Part of a small language model's weights: 3 heads of 128 (1 for keys and values).
Each number is 128 + 24 x the weight over its row's rms, rounded and kept within 0 to 255. Layers, rows and columns count from 0. Numbers have three digits each. The size before them is the row's rms in percent of the matrix's.

# gate: layer 3 MLP gate, 512x256, rms 0.0873, rows 258-275, columns 0-255
# up: layer 3 MLP up, 512x256, rms 0.0822, rows 258-275, columns 0-255
# down: layer 3 MLP down (transposed), 512x256, rms 0.0534, rows 258-275, columns 0-255
gate258 105:112125178076140121118135203136108144129112079144088111131105155138123172130084153086129121145131123120128123126116137142131135137166169118096130159143119131149139167137137118130150143130148127119085147130124107094119147113143106117121164110094108168130161105137113146137175108135107085174156169152139132125115164120092147111118145118124185142109103148122127146123164128084117139126178100121115157118139124164122152186157146102151125150131127089115138178122165089113140149123139153135116130145126122145120145145106128112074135147139147170111158110116138117158156175118176123155113143133105155158125082119125102136131098179054084081173133125104153120159110103178116132160148110124092117159119080129150128119149148125106133115102100117130134112120108155129137115127139108
up258 103:126166122121131137111131174109147137093129119113110148118110098169104149147138117086136118139107102172126151125144140151096118107155133166137151129158082151140105132163140134091156092134128116120113151141153137138152112157133152148125115127092121126153162081141138144143120140154123137162125073126087170133108151101063119138125083143139129114141131104140147142169119154149158139129130105154177124162127145136134114104148118126099124101109142123096106153075181150173152118121078119138141182172123144085119082092152097150132117147134087129148099098098131128142149147128096121188095140143134152151154151083109115114130123103084094135124154130129113152115139128140178154134132125147095097201115135099138093125123101119128117154151123114081165140113104149111160142106101100
down258 106:123118156102160120131123174104103147111083179102106133093126128100128151151151120114093124140124107150118062146094139097117119087097153132137108130103138160133157121155129180112131127145115123176151127164114135105157102178136146126145181105148149105096152118155162148117109141128084088158122116141140102136087164112152125141135109130106114126130095117111170105154142115137147186172164096164164126134108136162125133100140139154121108123123131088139150083141136141138117141108144124158111164147115113098099122121120119107121127163108132162125130106150092122129124091134100156119149122123150103179134139146106131085087127163128113122092148187162092114138097127128139133129158121167132126135125122155119096142121105080099120161127115150188189136138185147131106138109107114
gate259 099:122134106130100125144119119116085051165142090121095197133144169161185137183064160141103107143117122113098160118155104110113144132155127147136115162152133112117154144131141105164114133099139105167149115132102082094153159151135146112167129180160096162092109112141159106113111135136106143143104112126143101139117118165153149117116116087143127163118132112099089132157125134148179137132122142117112126088157092138141168133122150126129120134092135117106070131115126123109114095118101146111125128169146116117167138111081120123104141155186119143084144128131111105152156132145164114114144112122109136095123160121123124132131141150141132118127122102109109159105138167151086121113105141121152116164149106176117144124103210105113146154128097169133127131126151143128115119121123115
up259 100:103143155122128169128117129145147099158139080150155146102085099120130103099141084147116168180106143120162104112096178174110126141088137102144128111137112147157105151125098122093128099171103139173148151161166141127137137113145138126149151066131123134138157121087134154120160130130131145127145092074093085088193100120133121126097111135125091112088164154121128121119153115185111124135089112118194124159135093126109117092125097117117139116124143163140109134123133185146132113176123119112095135144138101128139095125134135163116134107120155139118092136157122141146110125141124110126145119134134100144116173142128118135124136145104114136145161142163121147123108162116184113063143083127118124126101129161097134149122142144100128141112108091112149177168128111164132102127113135
down259 105:113116103131152128110142119119124182134123138130114125112135133105083082147130149154150126123143127142125144139125143147111117133148135102108138107097129146134117186166071146081101166146059113087178114134188136111144136093109122127139154117133161117131126126144133153139129114121112168121129116128095108111095141156128120099120124166159123125143142122160188139151088100088083091131111083175162169126150109153147152124214119116125141077121111144156182131124126130156116120158152108111127116107150138146091116173134161105140150125098092157153130155149125144130169143116123153152119116110156127139130153131097105101160109134142157152118150106128124106158149114126140113079127120119118098136110146117142115136199104116133088108127111143120160116149174141107150086119101105
gate260 097:136159154143146143145129140130147131150159158136167115126097163128110138125138129094112103099138106076104155155093124116144125120135119125154113158118103141165133123097142136140135109143109143131099108109126090098074161137075161172156109176116142154114124121178131146155186146096124145139148103104112123095117165138111157104098139140115124126084159142113091122132130118143140084159140102106151080122143151148143169112102122134106134150128168095142140134113100134107122159127103184118171112078119089101158132169163147128140150092080149143116086096155090126135107130113125123144129141155132135088147106122143098136116125082110136085130134120138122177123114179122141128104174104137116107068098093145150120119152164146084161103148133123125163154148149104140111142139108153
up260 101:109122112123108136128112114105140081092165103117148092105134081126128124116118177132165112109142102141130130170105117137128150155145137134159159161132161133094142128135125125131077132095114179157186118148124131118117139118144160136087106141088072092123143138116144127091136091155096117127103146113112133090095108116121074152112103105130141140149126165114161099168141163113105152155105128130128134118133103107148129150154106123113157146184087128109114126152133125084132141136130124074084125191066132158114134096095149127131095118080104140146155131137154153135110135086112163161110090140129136169138125122133089110131130106184105142124153155156125115120118117141131123122100183128131134153151132101118130166127086133132153125068148113103114128136129164119172140104133101
down260 096:157122151099133122110134142140110108146181095121119106187112137113110143150157156115133144169136143093175104130125112139172127114155152171097142128129130113076151152118129119099128153144118124151142170084089165145137124068155115114117166124111106184123155134096149114115110135128130127116130133152137120137130103107108156147085150144169116151126085106134133110154133160102147124122159164144113160125124154106113180131146114158141148102126136103181089134102119133141140117146121096126098071120159140133133135111124077150066180115109124146106101126124108148095165151123155170137126144141135096170153140155151117114178124131153140141131091132100146073122154137124133113093106062137129154139127136153139151102132120159141111147119131137147138113107078165117180110151139147
gate261 108:125119126140119108173167157115153104156111138131153141100144103152122140121145203119119105133133151085147131161118149139177143144156134096140127147143157124121182164123181154118154136120081125157180141102164109119140139144111160118149114140118115134130122125096108133124125130140119141113162139165123137108098098077117146163126137131134100117123121142129160086156108173108148199131124188153158107167144151123166165110127134083108134159119121147136129095088115101146078156165163179144111152164138110124115158138128162139096114144077140150160128141136160150129149133100173168116108132122126126088109131148125139088097142129160115076168157106123132130102111140147094109115141133138128151103137104123145147115135137107140142099153109147142137089185090140117141126135132148
up261 102:152067123116149184102124077111107178125121136169164118178094163105135118091134102135110126137119127135139167088120179138128107159140135142093139124114110154130100147131138156108108100142133132108118136142119113114132143148123104158123167080165095158105123091102147158106120130139123138135144161127137085129120087160146162136133155149177073104125091130128124123130131079132165117172151136131143092117086102103110134130118137122138174155121136133080129081084099117142154151143170121082132102142160157114150111119109114132103155130142151160105133140146117072180120151147104129142143141167147144134142105155135145146140110155138159158115139151126108184132122108153116171135101131139137116117110165140150153090136078125111156131137161144144143157118121154155085114107113116
down261 106:096174148091099148118114126161151092113120128131122146104110130109126098146161127148120137103126123138119152134132117121107087105109129105147129120131127158132116111116177107179103127154148119112098119075157128133136129142112125088104079156132139085120176089159109126107125097143104153109089145122145132147132143125129158134143159127131137112110160154123144071104113126127147135139139145095169145116137114126103097178091099141147133127110119129141096178109139100126152121082122171117150129093126133107117139143176088152163135149141146111110095137098140124118106108098108118088115158086138124106091052129135114101159138171129116128121129105137191124142106118074101106107151131114107151084085136104103194146189146107173166126133143129138144137116102166101123123149141151
gate262 105:120150123106140139094107103116149157107152100161129105141115145123131134101102171154106112093158127167112149150095131122108128123133152130082100166146112120112115142141150126104114151097118133124087110112133133139122096126109117108111193179106148172145124123119127130195109106107154138154155160160146128177159118144111083138156134152110161143152120119128124126166124117107077154159159111136132124101096143134132168102119150134129159180150112097149097157132101114112163118145123172154115179119117067129113142135135180136115140144097147133123177111165138109131100107125147135123126119110119156142122114110122093121136105148131141109135119099111137131128114180168179141117103046132148112134140160080119085150112146098128155146114144126111165123161102111125172156151086144
up262 105:132125116152142119136154105155157086139089120140125140135096126097158140147111131111191162184151077123168102085129134142157163099149134118120139121145110161151123125129148117152117131160102142115156122135156105110113120122134126132123144102147131114133140096094132122123138126125126103074157129152156105106127127158163128108156153097132131132116147144113156160131124133116120117120098126138056177115105119165118127163122135130120153157134137119148097117124105132103102119178107120123114090148135129129130177126136152099126155120105137133127147097154083131163138122162103138144135130131131131103190130110095145097141173185121153173134177137119158069116116096138101134088120086116113138163131114121105122111148126113204119048146162086140107106156110100128122127125125069
down262 110:128093163101127127113125137190105125123080078168105160118099121120116124122153109088112163136102087160181116160122163115128136164106130133135155174137150105116120141116146135151177137134072148120128126124133161112119126102100119112082120111129128075162114131120152124130118124141149134127168166159133110130141177188137126137140095137182117146087117089151113110130125128140083123131162097125132113129170088151130117109115134172149075145134109124130136143118109118129096082167110107154118127126126124099136154125156095103154126117129180133134103103088105124166123094105143133128136092113093132170124136136116103104123132134092149110154134140110153106127101136129159138101108101102121102153184157151117116106139131165117089110102118086155090137096106145130157114136187119
gate263 112:119097107092110129099116159129187169077117134141068125129091118131113122134154094180083160100138122177127111103109160158130139168159158105120144144128112135139154123159161119097116155090174139125131145124140092123147126137127139139130147141099117131095143140084184111146142102120137127120138141121124120122112144088127128100145153092103120086150112138151120140131102173113106126159167126175155104151098123175118115101136156141123169147157174096113123084154114137133116126127120133120127095173139117100127102096096127122102151137138119111097125108139167113093080092107125144178151146131110103139155143134146107125171088154156134130136100123100146125116166153150135145150187109161134149125134134115151121148152137139122103150136174114106134146192108090080124139143127117
up263 107:138164137150137100085120159124109116090139097101132130134130157161148097158166106129158134100103121098104137121175153159180126112105134127138120170124125131135102187173128091136111120145138144107094147117130152165104112136118109091116155119137109114105094115139181156167100122097131118131133133127076064131171109111146130159140127146131104183174142120118095118115127171107102115148138138097117115146097114140096123181156129135143073133086108130145078123101121136152126098096106116122149132113138128192119157144139121096106085117124148127128116118108135133119173099140134130108099140131122146118134087121144122113130158099122126137110126106146151125164145165139133129154119173138112123161136184125123104123141085080124090191143135144113140144133135138148106107169166086
down263 107:100134127120124163091121153115181116137115137137093130150145137121114137096119098141168149117108128140157129095106127142139145121133140152140169149129102089133121111097136150133144165085112146093105137203138103092130098147135143147143127095154085106153155108092106145118121143172088138112139150143114119172134144152126115124170156146101119196082141159116162127107107119094143118148137123184112144152132103127113139117128096104114152152106138151124145132101143129101135140135124174152126166120135125113138109133135155128154097171128155103162183132143096094093098134145130146133176132158171157148119153110127127101165158124129143123122190135162140139141142199094161130180131159145142136156131102121095105110101143162149122120101120134140125151109106095136130115090178163
gate264 103:109191126104127115150111174129150124141129112127106134166129123125155131156124129122180092109130139109135167140138119102128118105131128157132105127117118097128143106127157096163160161100103159112169141095106127141131133106111159183126095125132134120132146057156167103136139138120131112128083084125121159102102122120117141122146100137079112126136132143105110085143083138154089146118147113157115125148098127128144135132103123129084143105107179143159113121158135172143131112143114156135115146109076116116146160112136140092152118101114107118104130103136177099111126129172151137154087167129123169140174171125138138145095141157142102105142147118085163100153153146109156132166102147127133109094115136077145060131127154112104136106181142150120131118109099143073130164166115104
up264 100:123102106162100129147157122156120143142101130135088107144166108099112060092134078119156112102102108103125154135124143111140160150130113189169136114126176138161145126127133103137146129126170120150121087111097096133101133169103135163079128182130157138157130151132127126113135151151121128141163118103131155124143109120133121107142143102174125155084151143133128133141128116094135140125142119140140104138126090134181099139163134171117172132114142117117128121130104124138131138122112116135134106077133097136142149147097076149151127118156104130127079122135136135156153155139137120170149134120116101152140076112097171116138091112118196155113143142156107127148153122150140122126106165068170099109154156073142097136173143118122081148127109138106106151077132138110106167127160145
down264 102:104163111107115095160121067167138096113145128124105097073102122114140096091118121157109101120112119124144135074109152109084114102176135135136131139144109137103132064117120107167136091106130138158118085108099103145126109133116113091091111151173185143155092166102114147129123084121143115132110140123146151115115095150128096142121131103103136108120143091130134104106145105134151115126123132113166123072117119133168113144153145128135123091110121142117124163158133132137203119105129129127094116115109128169099085136138132091148128121158179119105098176118128121156125164161141148141120164116135127118153125110127119186139111139112125138109096067106126147090141134114172125100114126113146128129097125126136125102103127131137127131117118147142107072190145128103108163162106171
gate265 097:147129109089153113115107120174167098091138116153094123129137083128153121135155121150145116139140152132137082119132124097135138199148149116125121132130117096116139078142163118125115160080121162173149164116103135081169173113155162154122134154093108118139115109078135100124114099114156094141092128117155164143094145111115170144157163160131121151164154108085135136157141126137086126134142152127136119145107133100139152152178139110140129120158136139139145120126129119114117150167121134116093136172093102145154140102123126135098118123192120113155108148149124105130106128181116100141157125149115123112152164109155185163109143108178148139160135109124151071103106157117132156118148162106123136109103139111154093114115111114074117118139096140118112145113099109116092172113161112
up265 101:110169134114110117186112155133117127114120109138136121128105151160123106151139115137137134102081135106130123139140097115122170138136138130129110170131074154160086115133152101142139145163106105104149164132127139103155151137142192153096116150133097101145137112131095089122126148111148166147149114115098126124134095137130164155157126133108122115115155120110152114152117096113140157118114127148163127093094089061091170122087131137130104104127111147129128092134123140122138122116081109149124134143141129153131120154110135136132133089121085100142085175150111117080138163157149177120100151159134136129116153165086177146177142133120139104136104091117108075133145178138127129156084179120092124151124100115144097134112144093088151113107110119159102134080115113089128132090130176
down265 103:121129119126099106148134142140131124086131144125139130132167134142173157119095100133110157128155129127145099117141110104130125144118164137145103174127124120188147088148137137153174132127167110156147133067147138146172117076135175142163128148117096124148163136152100102163123146145103120163113149117147131167131158126138109176146131114080163152107094153131143128156104104117136143164103132139102117154107137069116104137103087104138149128113160136161139123097126122107136096148161132089082102118135063168114138144127150124118141087164156170132122112116125154125089151148113153118111162125133138155134116138129167153115073132125147120128115194159098118138146154144126120105156142167147142139108144064123149161163103152148128137144124141142098106141132125072139159120136169
gate266 104:157170132144109136160166142143154106155135093137072149115155140142109126139099120112172154125119123135172107120135136105102105108150136145134163116126092112153139099100136100131140155057168179145119159122132107124127146059143172118136127134087121149112129114132156101162088097104150127116071126151138123146097126154146129146117176144120151125166118159076154106129135115129117099143165136172106126146162155115089174108117092139095114127106133062115091135109161113147124135132098126111088129121104123128176124141150109138118094130132134118152150073149150090093152129123121126120130102164112137110136135151161175172150099150162143150184121140096128109124092134128109078147100110123111123121139119158117116132116127109103096148142098114122139137145137088085116136122126124
up266 103:142134145086154141135140126141147165156125121132154114113113164128124139109134137109128151125129077137173078155140144187131141067108139078125154135131157116131106145140122137102138099082129139106071149136140133146132138142113126147135112092139121112101133090096130148149149115132110068095144066132121130136132120174141106156063151146091113146125133136120103075087112076131126098138086110139092145139132138139100138120096138099128110105147136150155152151101162125083113145176105103126100133122112101138147115117145131137111095129125094123125122108169130125099126093151128127110100119126130150157179136094169173112129142128099131101131160106113116141152145141159154130079144157111123181081133131152144095107129115129114133131146160107119107114099120049120096156130111091
down266 107:146194121126173120086148118139156097138101116149095110117148138116108113132104136104138148138084149092166071153127131125129129084138102109104175166112109107150147059123123162111103145093087172122135076132114109119119140142112108143127124115114136099135130102112131121177159122161111107112154078148105105131119152107147110154130154141136105148061132158118136075089134124115140121145110107118123137162160142140137130100132109143091141090126130094120137172109137091148099160087115114159116152120117107123160115143143152128117122167160118109134171133120118108100113135132153108119145099109152113155104143141152126090151116146120185101167154131127163116124160123128116121123121121114122153161119126168167103109143109125130115108143121109126152158091204085152129100087106139
gate267 098:099125104128140158164176126133119104122169140096113129176167162158110125083110111122100134122124097146112083142140159134144123142104158170139111148136109107125110148144150128116145113131109116152107177146129158141058145115135114140122137137137178145129164124157158128110090168124127138155117087132141110116146131135071095152116089153091193148113101115150135148083133114127122133143131121145165124129098167150143156096155147078113142125144157146137160137088113114137158191123128142164139140102127127139109119121150156105153125110119126142144086162086137085155170151132132115129135142119116146147132084162158117127087140125104126167133141087124073102111141126193103105134134088108121142142138145131129103167133155168143121089120119142127140161163117140084154159134118145
up267 099:156128116096102132071112114136113121124119116126150136124084079119147157153142158122153149109145107090130156097138141153185156133145103118108147097166145158121137143144162081119141137164123099126119128105132130119150117120121135147137106114137117118111122127116148114106162100100145113082143116116113160165080133139124114125129163096109045156112096154127163122168103121143127138158134145119067085088120103102092152112119134108131098126113050088113070135143140086136128072087127153103111123118118127156146150165154099145121121110153139120109119143143142140162132109145112122129106133133126140110123129088110107105203096121130143102147125130127144099129130175108163128132125179163100143127135129110165134079133137105108117132110168109143126113100158096153102093138133154
down267 097:122134109166158106088103110126109097146137161129160150118152145144118089106126091145104140111115151175143109122120121148152128124186107108130126126162144123134127129127153121145128136125091113114105179135154128112120116129107070114128111140142129218136128144123171136134109088163118116129144102123159125102114105141135128102078105113123124160120176122165173112070110126067100144124131121155164108125131139138115151136161168091130141135158113138119173144137122100140130148135112142156147128109128144148129119171129151113154136124163128170095106162086177085148156143123136131127101171136159092143109113126169138156110147135092115103158084102126139101110144144158156154096138123135104154129112125130168121147126138143094112084116142136144127088117133115126157226141126124
gate268 095:141181108106104133140137165126148154117150139182122138166147086095119101126107159094103139106149104122125113125129116096124139170159114158139171104120105148157143125111107110108104126083122104129152181141120100136139121150142172124110113104144106140088129117115094144128109135118118120186146142137148105113127152140134125120141106118089177094098128113137163096183079137155147121137144095173164177084125146162120123137145152101054103131138134129124138128130097103107118132143128161152101120126077099152159130132126114109116098131090125148140165124148125147154135112136141125086126131139103097159096137153156117165128106092147182137170097106122177102121108113114116096111128097099096067157114111104131074152130132126118085125120125125162174119098122134119113124130122115
up268 097:119155133112090136121101150112093116163137118118167086138108107116100115102153155121135132169148123096091099156122137111132119141149086158152135104147102153110125130108118091129090166109165167163095101156121151158118155135056143109118109134113133122126091131092116114121130151141100164124106136115169120136083160093133101132155147103124136144119091093090144168159122138165170138150084152127149101102180157132071144095110127111127122112184156150107090151096153132120136163062128117074170111125134130059136138143177134116139125116140129129148106102089160116164137129124159116146112089138119111089134146117123087128156105150126147113125136120116123168128123110146110123127145122122132149114127136141133103128159116117112120108138138114124130125152099107135119182123089075
down268 097:134140107138172079097118112104125159114130095091076123087175129130127129069145084138167109165154119128142169137131152110074127113156156099129119123075071084074125115137130121122153136147140127142131120101115136073119154108120145098128136167118159132133149132120160111140156136131115136095134116143148149142132088130116134120152183106151102112110125141133118149099122148135096136087122150107134133095146120111095141135116132115161127116131140164109164077108131110161130172104097097072140139136131119097132124118097129134131144169120087121113131123127106097099079117125133138109140130121159111127141165125121131066152146177104119124117116147120110128100116108166158177152110152086119120129125150172140119102113168142112168166143110139113112149159152127130164141188132101
gate269 097:120164120162077204140131102143121175129124154135177165111190179159131139149138141122131128091127138155149118140171155134136140094119144173136096139108164116125144124106153117164135142104103148081187136163126129135115113140110158125137090180137124142122108132155157162129134108130119180119099154117098129082160093165130136137151129146116127117088127129131113126148168133111157073148105157152115125088087143143137130089126127161122120126159122096152141128117154137149143072110100150142133094111172121116133153169116126117106122111120085110110113122138123108128119122127099128137131125125131122141108167109129143117109116175178147093104145079107138139136135104116108148170128151163107137156106157130128124185122151106148119117122162098126154145136129154137129171126164074
up269 102:130134124110123122141134099125131151137139164125147109098124156132144083120112102146103126150115140155151118163114146105125134139163106133164110120114123173139147103103130089126115127116110174135099103138178105186145130154150151118173126142137130125152121174114137132123166097175139135135142121084134096149138108108163129130102104140157128115158121090156101161136148168098123160101102124146139121060114102107194167130154195129133133142115108108122138167090117092116164112136166139173173118124135117116170082152085122124090132116158123125177167148152164152120138179101085112082103137153122138103094157121114111148150112108116087157134145105127115121156165151095156107131170134153149152127139134142141123139118153134175122155117155125124127143126114112114166100101138131
down269 100:120108128143132144149153177152142117124116151115100138096131111097174132132102111127101146152133086137131110115156096175189097086163093179107160138123123132134106115160146136123087119142142134166124139108116131122147165176177101151086141117136124072122134131106133120101162153113097097112141131096145155146179118158114138132125132117165128139132124110150137151104082132175120144164155125092091184122126127127135137113116148123161143130092148110111161148134172176076117162096154121170089147130134138130121121132150115143177136149114168131132110132142115113132087111129115133097164156151108139137121174150131149192136150105158106155118144135128109164129132131111140099115129104110134103125136120170146175129132151155127098093076173104140119155126141135155139158110120165
gate270 109:151162129145110121136129091138112096147118124154147122144144174164117140093130110085114125102128129131129119144096135130116100159146122100113126152135194147107100131124159132138131147154119105136114120130139156121123128136126139128134143148128120139114085140121117167159108177115148137119178136131117114137165140140124107169111119142137170127134109108129137211104135119103180097147131151149143135104117149092087114117130097142118124153114130137129092164134089106152159162096142123117099057106148112118151120174142118127096129108124147140115064109126142101109158108123114148146178113133148129105108126120192149146193166121119157140123124136128067125129150150125122109161106145136084065178074118176163115114104162140151149164147123143144128122137093129166116124093125163
up270 106:126127085151159161140134141101171129102177142113086099103081133161139120106158158099144092130142110097138139088105148123108111121116144087142111126145109142175113132131113123138121084110121143144097093144149128086126098163127112155141108108124157151126132142163144121156189134139150167130092135142118181121117137129140106120132112108117137106122185118114133153110116163127092091135141109111121139141182129132133100116091117111109157103105180087110140090136102161121130155103125160118165084129103126108141155147129111116100138132137116102146151135109100106106143137135169125138153146162170089109119168153099132134118111107127161145152146149162116159141155120119154101161128098133157124136127159107074138065162163150114174134114132157084165102149086124151135129085118102
down270 111:170130095121143137113132127107127155121087167097120139148137131109114124115139129149114147114156132146188151171140103143163141125144135154099121116120135121099163143101143141127100182091128113134132111170118157148091125089098137148158133138086114090162134131178157132138133135132129108164115173114134148138123130096132130148129120165108101094133081160147122108095129111137136124113118100160122081146174128172158137082131208132091111119137134143073103129133104135100110117119156119150168148100094127110117155116125139128112115164091111133149127148110143107116096149133129144099117136149118134163129106174076127146128120102122125132163130140158167108122124133124111124102094157108166125183134103112114154159091104103128106143196096092115117138161145116099130106117091063
gate271 099:130114130136145126119100156166116153094094101110132146164103147093150101127167121105157109141084146101136092167108177128109119153138120121138087151133131061122184176116101170142120132130151157142123157114120113152183149141144120120122142171111117137122132155132167146143085145137130154150099148091147187089105136144113133108093153142118125183157093124137143115155149092127118125129063116143138099105136142181142160138180133112082158118140140119102144079135144143116133144118077148134139140148112134114129118158149129127136121152141105115120176132108107135126102154116130096124132130130125181149143140118147125109148157141148159086102097132089152156144148153163116144131159152133132100137184143133097134115125135138151101093149098113096110153102085103125092124156114137
up271 096:121133166088110073102135131111119117133147118104083157142168135121098124137112168133141166103127137136125126135146099111113136114101089120131104110123090151133128142066128108118129125148058105141137115146122142080097106108169119166131123082098125099117152134140127145097153122117142114103171134158113128110134119138140110122107117142104135152135111156162145092129152133120081131122132111127124199104119162119107120101116106118155144123145143173119158129145150158100111126137154118128117167108141120099118121116167158144197126144119165161094135132102110119148139108132157097092093114130114131142188100164116103165126118159087140106135159144105087098101145172134161097089121113151160123132141138086100107108172112140088200120145153123136145149083157121142105118144127109
down271 098:163141134114149146131116148117109112128131140111141132165108145124135168132116142131130153151105136135127156152101102136143094130133129146108118121132135103154114113143135149130194118146120158089181107000127124103163113057122154165143124144106150168113106137118093132135120140148116114124081115160156086132136137101120122127161126133174102106116132108139098157129141093133158120094077161134090113139138153120154122106113131114098120168138126054150129114129125112145147107102112127147162102112103103131155091168117144116090151102169077101144148121155140142104131148094140133163106127137149158166142158101128132110089119134102114125116140120107179146147141133102091125129134155130133093103152130137142106149097152103158126113142092112125112140128149162142165110146119138
gate272 098:171112096134100135076152143165099180125114140145135126104127113112148169117119113127137125131131168142142120127143118140122107108106146135136125117121138104126127146145151126132129133177026095135135155138142159128131126126127104135103140111116207149107140135141125106114126135116132099130162121100165197128137115161101116133125098135097161152142154167126169193154135152127110154129148113141145093126103127121153112097167154121136151073117103109136085137112165161146118125160107094164150144149116113079167160147131096160107166161141156148127138145147107132113125118131103139135100132159150121166132131138160150072147130155120128116136115101124082098125154156139115164133145119142136151098143129150092121127175168112131118086129099092112162130087084142107148116135129160
up272 096:131137152115131120146114185127130101176126152126095132070132138135169164110145148132136154140128161079112090124160129100128108126145141147111121149138190105109110123120112160126112151158135103142111136173145138125127096134100095135133097107104135118130122143121147117110122209163147168162105111172171137115101143093127086145132101165138118176128138081110113146102143102123188143124118144093126142161166113126119147135116134117125096129105108125119127111106103109139161142122135114136106121095126120151159094162116108129126175157175090096159096136103090158141161149175117142102125118165113158067124100165134158168128151093109122116146128139150093134148117119123173126171122174108096109132113102148131165130110159134144112111125128133085134143108117160143096152134106133
down272 099:147120109130159117162124101142133107142127160160146159144161130132154105134126132146106158104130142109131154103105137155098100164091151133160133076130147134090134156121077159063117117119150149126115159228124145177137102131096113093138104109152121125120130134135104135125115136164102157115088136108122141165112140092115109095113142165111099118143121144147105131154155140181156133117147133158111107113105122132122127100141133140163135094125114119095093144132098178170152144127124118112136141101163161124113109141124169124096098137119153112147144164113131100137152120157143141105100102170161113132112089141116145126136148147172127108102156130170096098130155148130130086164102166147162150192150124154097113148114154105097123113125151115110091101108109156123100110124082099
gate273 096:152131080145138119118129155086134145141134109104150134132158118133144123112116147123131116094160111188111104119130131143118093100161133136132158092130171127132175139106149136137130148089143121106154182106092154128163148121121094117172160139143110149104134139148149143102137154091138157085115173112155089122113122145212123124136143086140094114160160070103121154165127145150140129111142112123134139110132107101102109128123155118121133110092145111134120156101105162165106119155130137126122160117131125154111161122152137159141184123108162128111143099093132121145134160169121144117138121098074120127131107146084120160117149122107123164138136089122176141098073082186115151138154158089152126169122109115136102122123122109133145112117095150090127136119152145090132141171107078
up273 100:119144119128124128116158124096127095169145109117163119099122093147136118168111101147101112125112101124123149115123113151113159121084099156104112123114130125128166159144130163112097149125090122109150156121122175121088127087189119132177130131174111107100172104117090138115137114132129105104144145097086152083132124166090155120140111109157141131157149097100145177081126135115096120072160082144138097148157169114144121115141155149135160139111122140134123121150129129084158114127140164118136113146149165154136143111143131150075157145143129065128131131106095119135114123079119137118103139075113150150156099145126147141124154161149083148097150156133113135144151072144088147139144095175141105139148126092141132175114117113096129151115164110137102115150135128129175110128147159
down273 101:134134127136139134122096142112151117168149096100182110163136087141163155166136139110076048114102116125109093147112103113114123111135159063176132112165111144161136127094100099119121098136162164129126118117093137202121123177124146137111144132153110136157167148118138148138133105131177103133095154130145114099144148146107136084144116133112117123128110091149133147127107137144100158138126130120136126085113138158145164148135116118138152102095098117164113138147107192142107122140122131131130105128136135150137138156100120151156119086111154148092136115134147106090126130131167114138081109108103125125156133111134164168102132113132132179112133114102130125109120123130115135102129108079168131113093120073183106165110099164131123060114164146146117118136140118091129133136146138
gate274 088:111155081143127107146096111136093131119124176095115141146137115148148162143159116171143145114113134153146135106097160186110148161141138113079138086112107124154196133143113124134105139139109169131170135124131114117105138113118112102102141102116189143135136162126136070106177142099143107097147132086131122151172087161157097126113121146116112176154175109108132152106150138098162110137137107133134114123124134137131083100131168133134139156074128153100135136125132131086125122161154149139118107146116165110159168135140150130104149186101111124094123143134116092138158083133091111110132127128121138121154123137126151132143138170089098129121123143158112099120142127114132131103160110109124156065126174144136171109135106135124155117137171092128101126139131085137125157179093133
up274 093:174178119162153156146112134152120154089122130085120118116163084153134164140127141149161153118107119152123177138107169119156133110129156139108162122163113175117107128137169092132152092112155181128123113138131114087127123119165120142131081096126125149153139103129181133126159116150122094132091076139096094135150116083149139159143121113142121159134123120096126128101106165112079172105138140141174125176088150125147122073083125120172110153130145140100108141117134127140105142149137150128114167106102117135130154143144133190146109122144085128104100123158122120108121133120132148132137162121134136120089123115145135159112116135136115132109096118138127095107132160173121086124137126119132129124090130137079142115115126073061155126156143087108110086113161138163160116132115143
down274 091:154136099142087107115092122140124127122160100134154161134112079126157133095138140131126094124081131117170107132136137131103100143153121116092126123080091086167148099173080117111088099096161143122108128159071138154128156147092115097104112132130157078178143092109149095094107099122160153106141164129112142107172114133158145119104169126120155135116169153108136176154143144122165108075137137137098144113126137149117137093132125120122115149132156149122142129142153109110125094139157101080089122133095152154145176150132104138113170164120131125130115166160099142105159112115113132115164137175136099114139152118164118166102137157130171161115123137127156157107148078107117153109147139127139134109161156110103117109115111129151109165114116117131158151102170124118116145144137104
gate275 101:118122107120115114165130119160159091140137128119098119164144125144120112111099104102119082168126127107160136131098145119120130149163134128140132144111152107113099120109140136164138110104141133194107144147126144121101106114133121090171093154099139131135134107104138098123113090134081126133068101137142122125137156143113134090123128155160118128157121118158132097118120140128140077130123095171168108151117070108111131134134138089090130112120115098138083095147143122153129099126122116166168135162126145096149144096148115153101172107146155144172145120117118109090098080090103084140177137137163137071135145107188099157107132149097088129117146136141118124173128142144142057113152122078137118132169149158143137146116143124129150129108150130108120193122085098105147133124117149
up275 098:150102142115119131107083175101110143106113099140138128113111137122118114152153082124094138176150155103121139130151137149116107106115137142103118163141097147119144105150131153100124127146140101136126199124106179153152132149145116139148115156182164112131111101153155141130130148125118151122128123101121158143135120180102113123169131086090133066170146156170125117106121151125131111138150127138138111100137132187111114141200136169096130123105113156129120141078126124132172114089152142135144106115104118115165158115115175085075091104170082099115124140136105124117114132143164127142090092104151101156145086074116109157130128122106168124126099116144128152182137115124135114127130134099121151147154147151120122095118142106154076114167134108133123124142146134100078132135134140
down275 102:071120160121109141139108062154110087130170126128163138106111076136121114105131123154125130123090119104165082106153126140112149116195137121142133116113111139167075144110120167167060142110142156158136146171112150152119142099137113106090116109115107166069153103136164113135145111127121146148103149120095170150134111156109150123133157179124131159082117133102094124086120182154114139143152164160135147150108126145137100122096129111130116191112144199114117128144149148130090105178121123122115174107171131153109134090156120121176146155139120144094086123137081132154115119127142126139133143130140125137084127129151150121147122135111176158086121136119135135106147143126122152138103108148121109122142110126114126127125161137116149140123139153129115122117094141111115114120158120